config = dict(
    vocab_size=2048,
    norm='rmsnorm',
    qk_norm=False,
    attn_scale=0.125,
    bias='none',
    init_std_down=0.0528,
    learning_rate=0.00482,
    beta1=0.9,
    schedule='wsd',
    decay_shape='linear',
    final_lr_fraction=0.1,
    max_seq_len=2048,
)
Each number is 128 + 24 x the weight over the matrix's rms, rounded and kept within 0 to 255. Layers, rows and columns count from 0. Numbers have three digits each.

# up: layer 3 MLP up, 704x256, rms 0.0528, rows 600-630, columns 128-191
# down: layer 3 MLP down (transposed), 704x256, rms 0.0528, rows 600-630, columns 128-191
# gate: layer 3 MLP gate, 704x256, rms 0.0528, rows 601-631, columns 128-191
up600:135060109096130108171150132117143127127144127127072154133158069129166152088176162160104114148122112132131123165113127147135101104162160175134150157127143134112141127152120132120141166127140089
down600:146091128140115141159129081134119144098110084180163129152131115135120138153145142117123113127146143109127144131127100091106126100142093150163115104137130130116148106131116107134141105098150153
gate601:133128153111116121108139124130139106157118159144126090139142104128126093170129140160101120095131090135128092114096064085096127100134140119129183166118104148147134116140131130154110097124165133
up601:132135178152085092138146106167149113165156151140144136113163109120157107115119140150146122101126094124126141144106141117120125121141121134138153133140091140162145118141075141166089097135138103
down601:092088118157109129151146122156114131100132118097127147157125143114147096117096144129125154129125148127100090122104149101138123133137136134142163121125123198155170127102086115141131132075143137
gate602:137148134166129143122150157153119146098092130145122138146142125118125098148131106127102130146102139128124156086159135164128124097128090134134146157132117119111105137134088128116127139125122150
up602:109163153127116141137131157088081155112107102160124127102123136094144142102126104131114127112133122137127174121121124143121126071157127112126183097150145118131092098157140123137185135113133166
down602:104148162115105129109095113133137141088120145120104144113145135157090147112098144106154147138170108132149152120129088124125112097166109173139142132114109121131150107090107087149076126149084141
gate603:108141129145092117101161123136159196140117130175125146133111101136140126150156096119137114112095105107148116105148137093152127123136150131144158149109148123089127150157126117133148119146099141
up603:170103122114155149145133100124146108122123111107159158125097119127182157140107144084164090144110130139144132147129182079099102142139129138161111128128136193074161136120124129142161128130113148
down603:199128104091147153176159130124124087148159121123143120159123128147145103116112179109091129142134139161144115135126132154103122119138075108112092115147082091128131113105161124128101108101164125
gate604:127171131184115169105120107133143167114102104146098113156096165134081148175206056140119142171088129135172118110123089141126142112177137117180120133082115137139127151175160078085154132072111179
up604:108108136122063123176199082130092177158125134110094096104092108114123103153095158107164090119139123093073125136171088076171134150106110141170142172138111113116176125134117111145109152100148089
down604:169104105170123157145194076142144140158101124172097104112138182103137128196094078093126121130156109129118100103188090109146066129109123140121142137136168086127148156147135107125121125109152171
gate605:173089106158155113111139181131120146113104152116127141124117093092144149130128100117097101125101112134110106141127125137103130099147159125156130166085116097148124167185148077123129150107131165
up605:153131093182134090144132111148124159116156153100142158099118106102094115128129131122093126155124113122166130078112178111128132131139144095128122135121143141181107129164103109110109099148134122
down605:158075110127118130153119117144141115140174125129127157080130129104144158091151130153122117162146129139128122068124147101162163123119110091141145144130109119149077091134109125103114124180106096
gate606:136142125115110140149108203121170117149153146117097087155114131117104131178124165115117148122107130155119140152132076083131144176136135099112107118105095131152123137128143127090133107110161076
up606:123104139112151141130126096140111100162086135161138167131131137130145116131134092138108143121126153148122147103141151124187103114109126181133160130114114144107150147132163119107140159109097189
down606:135119126113119167136132149150105099164115150105120153131132127101110139156115115138114175109112131131115152150148077141158107152129150150162150117112094129126165160147156139078120166132095178
gate607:108151127141154159107109110147164138140111125188120141102126154072135127118134066141120131154097136147138147125149126147090134125147131150187086120146124142126153144142118141102127141120134115
up607:124103076121177156098155099148121107126121108166139146135138143128124103113120141164112115149168172151143046101146149135118118180120116175149153079118142125123161160110149135154129159131128122
down607:131106152086108132163152157137126118146141135136154102148101123159105153145147179100134129134155087121121118139141136115183112192127145101108134107124114065170112123133145130126118145122129151
gate608:126138128115103143121139151114151109190106120132082105116154142118103166127133185153115125103097142123151144146069077112124126114140121039130109121126120110128124116127157103063122156120137101
up608:119099110078150115117129094121125115144180138111101101159136123145135137131106115109111126171129147177087144163114101147121138121084129093140143096128098137085142101114156119149140123123157166
down608:148134123121086094132106109099108109156153133145105093125115147135154155108140134100123122193115162172128146114088102129126118146132135071121101113137076127100125134096177072131114174129154105
gate609:110108149105117106134180127128058112151153165141117124161149082130163117134143099078178149150094141168098164122122087079153113144148107150128138169083098100113137106151143137103143094112080145
up609:129147127119078104113175091133121103126137094132121133135144120120161125131127099078147145151127118162123147079129095159139102127151105200152080145137142112144131107139123132130153100142099127
down609:174109094134126100130131113108173109110131106121144147149149172147113076146099114115077153121130136186115157080102125169110135133137150157124129160158147192134114107107147102163112091107119123
gate610:157114107141141069131107092155162128142124131107112137100136113121093120143109102128120147140132160138123131123145119155102106131159086117132123102136097155108131148155125122117134107113107145
up610:108122153118130139121135143149120173161120150130144126136137152145139130112149145131147126146088110116121176121094097131148127116141140135160147155103119097130127147095152145137114125117151103
down610:140093146120113099104123111153159178125074126111109127136129102128151136130135114138106146158104117122118149104144106148116107147127097098133132092108091100096126156105143120121110126140117133
gate611:134137118098148081068133147107129142150112144145152179114138122128187088110112112114163126156120088117088165115135114101092128061156135157148086095117137143129094119109133139143143107091155111
up611:149134183110108097163111123111156148168142114133138097139075118139128136122112144144108145102125118146123175162127162093133139140162129142106114134129127133130128135078128076130120099113102137
down611:091137093158080150112163127122095118082116105109194107116139139124090135119125128134094096108114101139128107145145112143109143189159139119140126138139158131153115138139128149133168133170106106
gate612:088124135124127105169094140146116146121107166149135144116145162131106158134135098129137118130120126120145124121127157110118170128091105148119089139116128125132112132119089115109096079130134101
up612:096147109118084119099092133128143116147139115116078121170163132141154100133141141157142144159093145154092163155097074082122098128137119131108137140086122120109141152122114124128149145098098129
down612:072108162141096125182112142156133124138122130143157136120132123135139150119153112146146146116111136137132128128113119116108151123120122160100104121091116144117109125116113106134125104167146111
gate613:091125134172135124127159149092151143123121133131128129133140156104080114134155089156137129156149096138102085120129132088109157105157110146133180138121096091162133112134144135126101095144149151
up613:145111126118118105134152133139125128140143116144158122131143133084128105111167127136165122111144101113155111085126127105099166115154140126154169101147096129156156070129141103156096121161104142
down613:144130132150114145125119152214119096151140122123175151091121142124131126076141150108123120110128147126155149122141143097132127146123146134106133104145162135165143141084145137135142125087131099
gate614:096129127105140145147135136162117128197119137117093148161111093117138128120086145152125134164128126132148132140110120091137106115151153127121128126113100121096153100172108163124155142123086109
up614:145131117125151130103125097144126126121154151101132144132124130124129148110096152108125104115134114142189122143156141133125110104143140143135126133144135151080131143111149119172115133140105148
down614:150161117118108108094114084103166135103127153116122119114151161113130114135165142099121128105099153120132130111165162133124126086106124114154127105127140120110102180074137056155094100118154135
gate615:128117165103106105134151124109131103156135145096086146126144114091149128124127175148139178154110129103132133142101161139122111130155168127177143106113109146135125136128112149126134142122146105
up615:102141138189121136131138149164118150133096160139107096130163112108138148150141096095113121131149097153124128079116126117131155136105106139112152176128115115158105187153135115143102157113140084
down615:129124158132110099128125109085090126141130145130082129126138141064141138153135140143131137138116124117134162131100142135144134151136142133154128150114099149129139147139097138145127176116123099
gate616:119172161120104137085128121122135113199115120156092130120117141113113132172141117173123185116098139116093167165126119133106109123148171121160135139137079125171117104164097142114153142095136100
up616:140139118117124147119135158103130109146130072147142143085109165124111130130159105157064161162115101125139124142108109143125110096135162146121123133139124167146136070166093149108149130136154095
down616:189117134124149131128126162109148146161117106144219134120102176094133133116148081149074126125093095120150113103147184135140152079129130134085115140120136117144151042122130130107171144156133142
gate617:131146122122123081085134139109118118118121105150145108133151111132117131119078132121142132130122106149102110102111119112144108141148144121084177120132123138113109127130145160119105137119110135
up617:104136120166120103101134127104103140109109132145135144130148142135124118111128124131128139131115123147096105091116106125112136126153140120120171139132121180138110137105168125114086122108089132
down617:142118081143137109142142118140107109122144050111139103113124144131111121139102116139139159109138091140113095126130132125112107116135161127102138126165129243130124139116110117165135163135143158
gate618:093098110065155148130100136083138097178153139151083142185120129071130103148126153151090078137135100130084114085084129136162184113114149125129167133061059126120169118182152121130112126130143097
up618:079134064140126130131108101142087132107127134128118183133142129141159059112141112166089097117138166164094156157089123135091117149159166128106151126155123147150170132138104155143143141156084136
down618:117132119139156145112121088157093116088110111151203137115124116149108101120067129103095145089106121104093126159120175158099096108070167122146136167157165125138159128147092155131145097119152132
gate619:124144131135144116108088181118127160124156150108127140119106126143075138110099156160129107125145119148125106149133115122139156180141134131120147119110122105107110123076152144093168139090080102
up619:165124111116160156126185129124142124157110170132126104181147114127137132167136109127084132107142100132061137134116178105104133061136108148152153185063120113130117136222108110085122127140156128
down619:157115104087163161113137181115102145137153140105214083138149162113092132145111145157103109117158114123080107123172137109112090081144127109150149130063128202109085163151118125103148125127122123
gate620:112100176164120151171138111113103120124110149162117160110133156116122120133131119120137139131131105110123109134134132104172143130137103173136138157123126100103145162116138120158111104128132140
up620:147147138130147079086131152144143132114140112115156103136132116120136142114163100128145125141137118139116144102110128153093124155132166094111141104127125130115126132140113137119143145120130116
down620:112145135127122117147125118109115139135087112109100122147142142141112133148139096136173139127136135080117133116113103128139144128136108119121129129115128121102100146123080100131123093109110141
gate621:099139175082144100072081139106110097126119146154105122136104110153107157151140118158075124107161160143089088087109119164146139128135142104121189133118104114145130138134158149122113111146196070
up621:139141150102142150137121153134123096074145097167125146120099131167142144158132084175133080134129137074117076091143128137089120157170133134070146153183140108100150149092135166179138116147131085
down621:183142119178131191183148116152156129136144086160143172131100094122143124118137085130160119139114111115150105156096122092094107145148124165083105147184179146110148165089089129137140115116089130
gate622:115118141122115160080139116103169146161099156127136131150154073081135107141136126113153122065137122131081117123181097111122112121134153106166145139135136099105162123124129114123170139127145107
up622:148170161153149110166141134130114155105133151154106162157137183143109130160128124188145099147157135101131111123118120160183161116122072136123153152098142139169125129131117154130149074129122132
down622:092150171159153121123128119115146144158138165106159166102146177107141150143085084169166135099144106109121118112183101105155151119130153152129158148060142144156115089108128148095190108126154127
gate623:180151126154148143081157167089159128086114145120121113097131150157103140144108137134091104152155134108182118136155114135093123169147121147116071112142132132078081156162119113077120121101093173
up623:176164072185092169112133110122135102130124138111062085139116129107117125141135116149131076096106138108136086128140166127081114112155163068123167131074143112138132160163152088121099185151122122
down623:159099162108141115126178169142151125128180135138163154088169116121126087080149140141123088138137129108128107162113087125120140123135142144169133126115155122126128099128077161139132148109137135
gate624:108141115117141132160109142101132128193115148122125114174134137118107119145137138110111148160145123159154148167142077149129130121117114147142130127113121111097166153110135175105143137095103102
up624:126109149156132088148118144118099142142100141147147127134150087117176081134156087166095134113104091150127147123147173119129114116162138149199092120134148124110158141130120108119147128125106113
down624:140114156154148143163134142117115126156138113138115122146122136142142127120112098152099135098101096141121116129139123148092105107093123168174095113141127122106170126120086135132161125087128091
gate625:116120195114142126184092127157131140138130108108153168091083126127107130135135063105138087116132108097148122124125122126113144131139132110144135141162102148115096129126143120136139111146128131
up625:127125184103152074156109113143088126172151132112133133141104106124118130135130118134155143122115102110122156132084093095099110140137137117131157121114077155112112137123137140153137090152098116
down625:139149159143157163145102104166176141139121131133202145109124118123148135134083132120102101087131141102166106145122126095105136123116184129138092149180122137107105155162161106144148135107108147
gate626:131145140105143092106161137145116132127139138121126111123134126122121133109138118146147132144125114071126139115119091107169131130192139107090109148144074121092094102114149119097134121094068107
up626:127147154145133118103142115151121108109146122124127124137158104172148122093137101158145093135118143116122129097148115096124111117141119120107102139170126119148099121111154108096159140143080145
down626:135161130151123122140134135129143078129118130099158102140122136164185128116108118117113098112125149124169093122157137139100135120118153138124129110161166124173123134110149139085126125110129124
gate627:157158076139160130116156106111122126122143124126143140101127118114168146101105190103127147132154164162156089135111130103159123144125156078108126117157146154075135135164166139154149156121081103
up627:147152130176155122098133107151157175117118142173140180146091122129127151091126149137110155161123186144116109131118136108150128135099161127156137100131130178052128148141113138143163129099082103
down627:127104095149099180149143127103131095133142111071131067146125137130133099178098095140114089110131128103118101145160136132137107133148129162086088158143124109189134106130115116171106137140158153
gate628:093151166103097101138138142097119102143130136126126166158103081111134135115133130132141152079084085163113134090100144108097136123130104105149146123100121135141138134136134149139125075134119081
up628:125179168121110132096111138133130128124143127117120160152138128104118164116094139120080167115132099173099068082132129142140149104136107097189148120118136118133147130141150093179135111116157095
down628:152159147122108144128118114150122128134147102087143131139137184108079116139120148121108148138133143149092085133119110143145110086116135128153141129137132189117130072077174135147136138096134130
gate629:157122117111133097107156125084111123168125123155089086155120082098147116188114166089115117077103109156109184189108093124164139115163136114126100170151138139125104123158126071113111119093093139
up629:141129113112127131098100134132068168121142113164113077119143164151091096185113120074097068078106120098122181154153138123149157117129113148111122156175163143120133128120116090139091075157121107
down629:143098132106122131134151142104129157094148076139152105116137127133129153148107148105087097111158103107143158130141152148167125136114119156112126139109140154136158118128086057145166100134134133
gate630:194112075146160167121116118074121104116154159114099124122098111105116115142139115122106158087132129129133127161139128140108106138148099112160112135131142113103097165114152104100129119126136119
up630:115128120074124078144106098129124147115151119117106165098119116180135081110157126095152157133176157162129057182109149089139181146093121126151185102120101139082130103124121123147131135174140147
down630:103136109132139117124154151146147145095155147150166123117098115135113163122163149087119117174123132123132136202091077124133142124145095142093182142117144147133091142140106118155152124130101132
gate631:139172153149084150137072135126155163135104159119102148090093163151103111179126060083104124158151130096142136136136123150139153132143131117087085123120157101138102143143121090093122066080089163